Each number is 500 + 25 x the weight over the matrix's rms, rounded and kept within 0 to 999. Layers, rows and columns count from 0. Numbers have three digits each.

# layer 2 MLP gate, 768x256, rms 0.0591, rows 352-402, columns 128-255
538519493502475489525558488471520536528565501498531485465530503506475491547511519475468537497493496513503461459510471499473513461460498442474514474504543507511487537485495479566492488503480517551514505520519486503505497490526498499502464531495464527481488547503453524522504512484512518466471512494489522513458480504499504499465500579507487463526499502452522523515487525479499497517463
451495482542540519465498529524501523506478526534451489512472477543518524518507471466508539507468500484521547487499490436537483512511468501484458508466504536501483521494496477505514494493493535475500485487499537487473463508507493473550482524487510516502509459479507529542503529536514484499483475492490442514465468505505510483464482516482550479505498493515475536474479494526503506505479
567515494491521507518485518504517481462501463472480479523488536448535490494502472518542487495509496539536471488503484511533528535508526493487451512513456477509519504518501516523506492526479509534499518505542500485505523502518475532521450472485490525515515503543505486535449512483476484487478453540455513522521502513504474494505478521523549505470473469527543457529496509478535507482511
460501472533483510474501486490449523501548485451517423478514534475511484512506492472499487496514489469488485549469538530507502480539496450522531507498473488474507504526498544518520501479509519503529493477500523531487492515511516507460497489518552451505517486486528510480505528485495468548473503536512469501503465491496569489514532465486547550507500494510536476500428454513475477488509
526486491512540470474502497495494465502532494466502509534486536497496503579510501487477532483496508516499462455498450543518519498521456482510502495528490497451517473474504492540503445453454462511509482493524492503519535464493492521489451469512499506506487493485501510496430545485483448479450525471437511514494528453510489508485509524490468507499475498491521448467486502482510557521490
486518461474519485483479523482468490481502498463477482538511551554491514535510499478511489572469457538535477475504456486482543435483517453491535478526474526491510480518456453511511516477512511471473460502521466483470517547480509536504440555467507521490489528443498432519464509449490467483576465471459484494493523514477527521500449482521485477505507505489520526485511469473561491488486
496480463493502539493494524467517492506516486543510498485541498471500522508469502500493530489493465534490541532479507504513543517505513526475449551464489476496496519504515506546475490500479531496517531492488494476482499503510515492477508492520492490507480507481501501489528499484476572487493532497529519498455510497501521474518494522481457502460515514474490514481511504524514503472513
507530513519521514497496502509494493540442496532511544493488544449497514476498520488503507472458478526491463436496474484508476524529473488500530456559504451449528501486541426545505479425539488500538506475502504500523500500490533507475503466500518510472439460481538505532494552526462504522506532505490505527480491460497523488487469520532474505543524425479452498498435512480518498515500
509463459508459539537464499458501477526520510442506475499538476478522464488538499520480484509542499476478457484526475460467511492458548516487508496491459469504500514503473486487502544483481526488509492507466495511543530534493489503499454460500465469528495513493498516451491491486509470528526516497498499546522498509506533534462471467548505483486561493534520495488533506451488468501504
481550519486514460492494481510483499492510507490504525523492515488474477487486492517496491481502524497500518474499459494506485529501447534513522468481502522508480472507476478467486454500489500519499501509502465490538458474514522501511496487523499509512482492509483474495480506487512531480546546458485532453531531479487516496507531518470466472510489491526485535477515518499536530515486
528476497545515478450486453476461524507505455480564495525449490476521516512502493524483485521484439519480523517529500504478526532493486464470519476537492519531483533434490515529516502526469502511519449507517447495476511528515508484506491512484481536524496481472524478508483520503461527491451533501500479494472495493497493530483522482512523456487500463521522516498487479482497507479516
465508456537524534514557500467541481522528542494456482486545487489501493496480521476511515490498513502494489510472470519486532476544515462496518496480504495567460506499523482524465531501444560527520509471483519519516466491480526520492489509509518528462504488492517506503507477504548514504522577483503527459494484536541490494507501494450488503497478499471507495474504494465511500462425
469508497547498502470506488506444499528500481483516541480528504489516477489418465508503528531463513510521516494467440468473544514490476507453547466563505509479536447526471522488502492501514503496513519517454508520460510480484538468502497516477506471438508483518481501481501513530498470502524483546512509534503518511480527516467526502502524531476454481564514442522488479459539529512505
514461502503517488505548507432555526478508490474509500535537480478527478496501490473545491525503485458508498469512517463522494499496497473463480530486495508455524538533529427547517513484477488485501520492518500510467498518512567519545523504488493511509462463496472477483475464462518516499496516488531503508519470459493509444538513505517477467511493521481533471491458506552472487507489
557449497525480477502493484498509468524522553488508494516499515507511524487488568533494515521516453444488480492462499529522561483488542463500444489526475490512501527525516455489511523546504526522532477492552468470531530479492526511543472494464503532567494481518514488491497518461504471492516440485519530475496474503496488516490514552499509525490486498490545456502467525452489493543505
491501494452459505482491526507466490465445495497557491491540534469536489445539526500535521472483498492499520510501498510452468479520545491527482431533481516480504485516441454510531505480530517469508487498522507518459557538523474492511479494478456505487477509518521464456481471487493457514459483565490452494513519513519467502490479482520507511501510485504514488527491488520538511524529
473576464508504514516502564469547463520497554511508507559471513463507488505492512530505533518465497516499492478525492473470524496535498448506479492519481443507500564460503443497471498483470574479524527466491527517449467490541532484491512453485523525464463482505489469490508504532544481525517517447498529499477483510497537446481484515511524538498479498524530501454502457518496454480456
488482485490509510537489519518508481495485510460489461547545511491510466505491504469480508540484527498539499460495450479460515501543519503461468465529513493469501443566474478499483523509505502564516488513493533556475479540482519492499489494466501511472451478492501439568511505482523505501500510495510516510464513479516510504484499483507503515507546514448478523495528531494547495505469
473502534476497500499512486486475528528501522483523473498459469518484537462539509482496520528454497519496467505496520514485495462475462459448540504523473479485477509482492517515518520550527566509527476480532499504508497512514467485528530518462455490510510495435519493497507462481460528510492528509497440505479464496505470544454531508491515504515539505505550502497517495500492507520511
499495479517548502465515536469503503520491495516503478527479519503506490501507498498527499480494456528532510453526524518489520526494542466477497494528498495512510552463508477495479493501483507462515516500482478477494479508514494506537525546504519516451505465520485493516535548499511508499508494489448537481498500488493520487497484492470519464445515474482474568458503508482499500473473
537512487552519526526529488483504518471524524478509526474478509465511546534531502505468488536489494506502469475467481464500468481453489480546495439461545506513493492527495483535478504534541487498546491470495496466499536526482529480539521476563481512473465516503504510479516462541504420528467455520500510476465486544498570510496484505470473506501498480498488500493503503512491467492532
502493492531547501495481479500501468507522491492499530505482537511545460536485500482521523530516513530495508487479451514526511507554498502458510500506466516513487469519501526536474515535487488532528465476501546512547504517536504476501462513524446523473479498480499480482510518505478511540483503498522503492441520529501476505481524474526530543491482492530520479532526466495494492524518
505472463512475521556514484493520498494510526503476498500470523470548529493490506476478522526501500494529472480445442529478542488430504503473465498511463514525508503477477464501495471494521484511501538468523455509487474519562486483543497514505516534507472443529492454511480463512460498526505501478574499485485518520489509486496506489553508486484502512484552467532510442473518513538504
500518499480513512497487514512480513518521503478490512505507539477484501521513498517504486524514480504506511465509499485472556506463498456453466484532464461493505483510507485504524465516506474533477507484535480455485498507497504504494507505500471549526515496508537477489461503455473516541492502531520510486506473528517487521468528476502521524521505502466491420491448503445468523508515
515497482453489521527482490509496503508515505528486463494530519495558501479502493506485488467488478507502521453495460493519507491473476519503497530493492493436484561537483504523451478475504476497463486572491511522499532509540550515485477494532483508524490505486533521496524480505524540499519517527463486492497513534478521472504477522519480474528487482512508479504493493513501498550489
533521510526500510514495546517507491561529528542483492535484495485491530503477506505492480510497475496492473483480462506483457522491526532497480482484500515500509515453503484510519483466491543533506477525524486485512511491474479492516439512485512524473508522503473469489500519513485489463443534516490471496503528484573512528511469546520448467503443479481516505491481523444489484520520
501540509469479502491544495512515514512494521489526507509542496454529526478477505553535520476516451512515485476518567508487504476505520451470516516483510496443510498468482540508511495463473546500498485478527519530462485487529473518532489423493458467478497505504490493528457466551488479488490506546450530532499475489492493507431497471457502507552477471496498516506505499520484441505465
504511488525513520475449519508473481507507464504479499507469470517533505541496475519524477495501527496537499506599537488503495523517524491505536477487496458461497505502488494494530475501493522502523527542496460483516492469489497490486486502504529467472508478479512494488485506476542512495480451479524462505482503531482473497512502518484486483520528529513489471507497507451519554524494
553489503511455536504492488445517547512495491517502489503518469494535491483487548467507517530480484510474521473476514521510510454560497554455460473492490531582492528471470517533509516514470517507503519524483492488542545496529489534502492502503506538541483506494512500503523482517467541480507529510454483496511509525515474498441531537545488456466502471490526503476503532507498471483492
529492532546514517513479499482489515517481480500517518448496465420519502509504513491476509491500471510453519514501504479503463475497542510495509489524479463465493515464481529485512507499531464504514490495526548493490510534474452484550535485472510501502550474544533500521481473462495474438468445532500458486507515507519514512494494481454470519537506497497479473482489500492498484476538
470495493478523474478515514510478535501523525451480504511479468509454494460527497478509501518505497492554488463518511486484542455492486497502523453498492503468506491500503527523486472503510485495536475452492509530518483450497493513519476508510480483433507477541482551542487498509558425501500472506482534483494468485480505501479477509528496499512456512498506496481457514466519542527503
484471466470537513474467441535477517461548463505511513499478507488485484495521488531494511521440454511506530512482482546533524531523540482499535458491501514456536527480456525547515459506492480517591515494478500494472489516530528543492481538516456529489472517477492472519489505525481531500507551531484496508450509484529498468467464550470500547561493482525517483485446469466499520509465
468447510514538516468454523537482487507483511466503520523509463492512495489498478495513490493505510511512542487482532486508472506514538538461439507476544490506474498500496520521510538492507488464457509518505551523505538470531487501534458522479480498539474514501514521559485505487502467494484502508498483459527451499518508539516530483502462466485475542466508502514515464490508472503558
528511513517500524466484457491518470484480486526498508483514507506500549455515521540446496497482472510519508503497519538469519483490531508456508513496477483515489510543482523489468475502506500552517519500507475497509486510511514502512486492530530497529448483493540515496523510536490518511485474526465514486506497490496473513463476531495495531550526512504511504524522502506524488492471
465498541509532486445492475537434483498508507487528495499520521490507512509539531510501532474485426498521487490498432511528478462502505451513532477526511491512502528508483500485547546477517465550495465530505457521448524489510507527493460500485437435483501503498536507532479478503522488461490497508488489474507478468483465522496506538501452515515483531489541518520474509491541489522472
513467494529520498520504510523447520502499510486454548521469498523479503504499512521527494511502508484460458475507425527503497491518499513540529471484496533502479490519499463454536503522516468525506504513507534514500503515472480469502497452491458539515506450526478528468488488532533464502495476495505512486497510470488509515485495508520455524546501508496463494524512529485492519546500
485509509536501473461459522470497527495529514486535469511471508531445456459524510514484466472518509516490472483530505466472536508479484468481488475487473484502449505519478504503496525463513545495522468495573472518519484513505498522500488481519533513475509524457492505482506482484517491488493492555499485490465482533480498517455544470550496488514515524488488468515465513482439498521521
491473498481459518491450465496518510490495467526537514525487506512525494474529526527494516470526487525488512469461527465473516542526481525449489525502502521504518552496504485484534519519501455504488553518528484487520570504528473556509475531513495503515472516485539468468507475484460463507490476509504474484463497477494490465464497503487492532485528480508544486496482452518540496537477
501518444534531499487485540488469508548538535533526507543523466501480496492496487551501513539516528513502502528488450483524490517476495495461497464535495495508499500464509504495493564478485509478485520494487468504517498476553474485511468516511482490455517498503490472488506533524521491507457481528496472507492480513538519540516531475483482472484516514483508475526492506489517480499541
550524500537520527512519488521475525476507477496545465475470510504514488513505524521458513515560473487519506485507456487505468522521523508460479456479486443537479497482506490503483518517497495523494469511476548514494504480515476512472516523525503512497482514463515533499422466499471509507473465520506443500523529477547480501487533482499488491468523531488486506473502492472501478470531
494495487531503488482485489529480485503446515453459464488485496491474474527503492466538458498496483493509481452480486502522484557550443495491527481514518552494550456480542485494493536447488493458492487490508467495494500506444490508502514469516507472529582483499475553490454500525511490488498557449532513476525498501486487528485511488501500505509544517471521483505474492497504498501485
514490471503455493517483486494468481468472484518519506553436506472507491540492504474483493504491520507523505498500458503524523509474461521521527513480504526541504488480487448440566499470548462534480511523527454484467513511500475485495500484472448484493499490505491508485480483463510495456477489502510528526524520504497516517533528502565497465521513513501480530460487523490518516530521
524502511518517502499476492499458521507534499474479488478463511435485530502539460523504491491477462528506499498484474520497525530469519457484492520537518483470563437497500526504497484525467552540478454506519508470521510510500510483505456504448484497453527506487492485477495507455509498456503480512445497527451509472483466514500508514475470502536509502473529511531502509481482483516528
524486484501491522501529465461513498478536490515501492504528505515485521493486467483524498500478468464533489484458549540508508488546538489502516538528523488476482428514478478508464492515464542530507536505505496484503475476508515489485522530465516498499508514490532472494525514524487510474449500510476459511503534473507515484493534506472547516471552473484540528515515491493449506535502
473511530494533519483542505483546507516516499490486443520488460514472506493442466500530496489509511499479478483529464491551476476510478483510475513494515488504495534505577484533512538507517510491493517489504560496472486513476502491471504512524508490497514446507452471495465516488540500491508519492528474515505486480466495491489486494524528506493488476501518511475510509506497484492484
506479503471504486493511487523546488483515468474515532494531519494514531474496472535514515551492517485507486487486490538511511527492538495461494523501502497487524459541471531496470485451491484529480524511508517481453511494497526519499526515479491498467516536535536486540472531521499471519462471487531512520489511501511496507481478484486504481523500533524502511464469494501491459476526
505480485511541496511490444478506486491529459500477486526529488477506466500464511518510544522527486513519507464506504498534465460506477556527492534492499531518490489540501506479536477508505543489501518545501520518480480518458520515481477495527542467548518501533497526499495500478545514542526477492540491485494502523516445482455542497467502529536504499526509522478567503504524497502518
510512530475515442472524504517483526476533489489463492520518472513509521490529534485551488509523484506504505448449516457500501467496496498485494518493510518523490447494476508491555443522535542548469460511508514453520474503482504523497493511491494504537490430550465505499456525498525486484484536477503486511521500421482531544491513484502504496527476519476512483478504497488454484490513
514499500501485476460505483507490506508496501475464512536514514522508486511486477496494530494499501512523473539515511536506495481555485528542524530484491535502504499504508501488505537503507487485542500511496497499513487494471478506460512482492452455485506496504492484507498534540484493497520505494492506512523489480474492528509485550520546466516471482501530511538518504530503549505497
467459544458538459455518510491452496459501442496517527500448524496485503494464525427515496516523488545490483504506481517491520518540501452460544556511522460518503542465480537522518489463515492459501492497484495530466533455494535552460490486493501523494483457492497503500516499490515484482498515463497519477487513496503481528527514432499500525471468530513495535472485497551529465503489
476502474519473538460464501521484502545547466534538498484498477462537535470479506490517500502475518497516512487489526512503455473513499482467509546462538523519477506516510470520477519483546500489489489505492513525486499512516505476509505503506507492496487534455515472505502524493519510449461441481502493478511523466526481506523528479465551496472499557511522482520449529491542502490525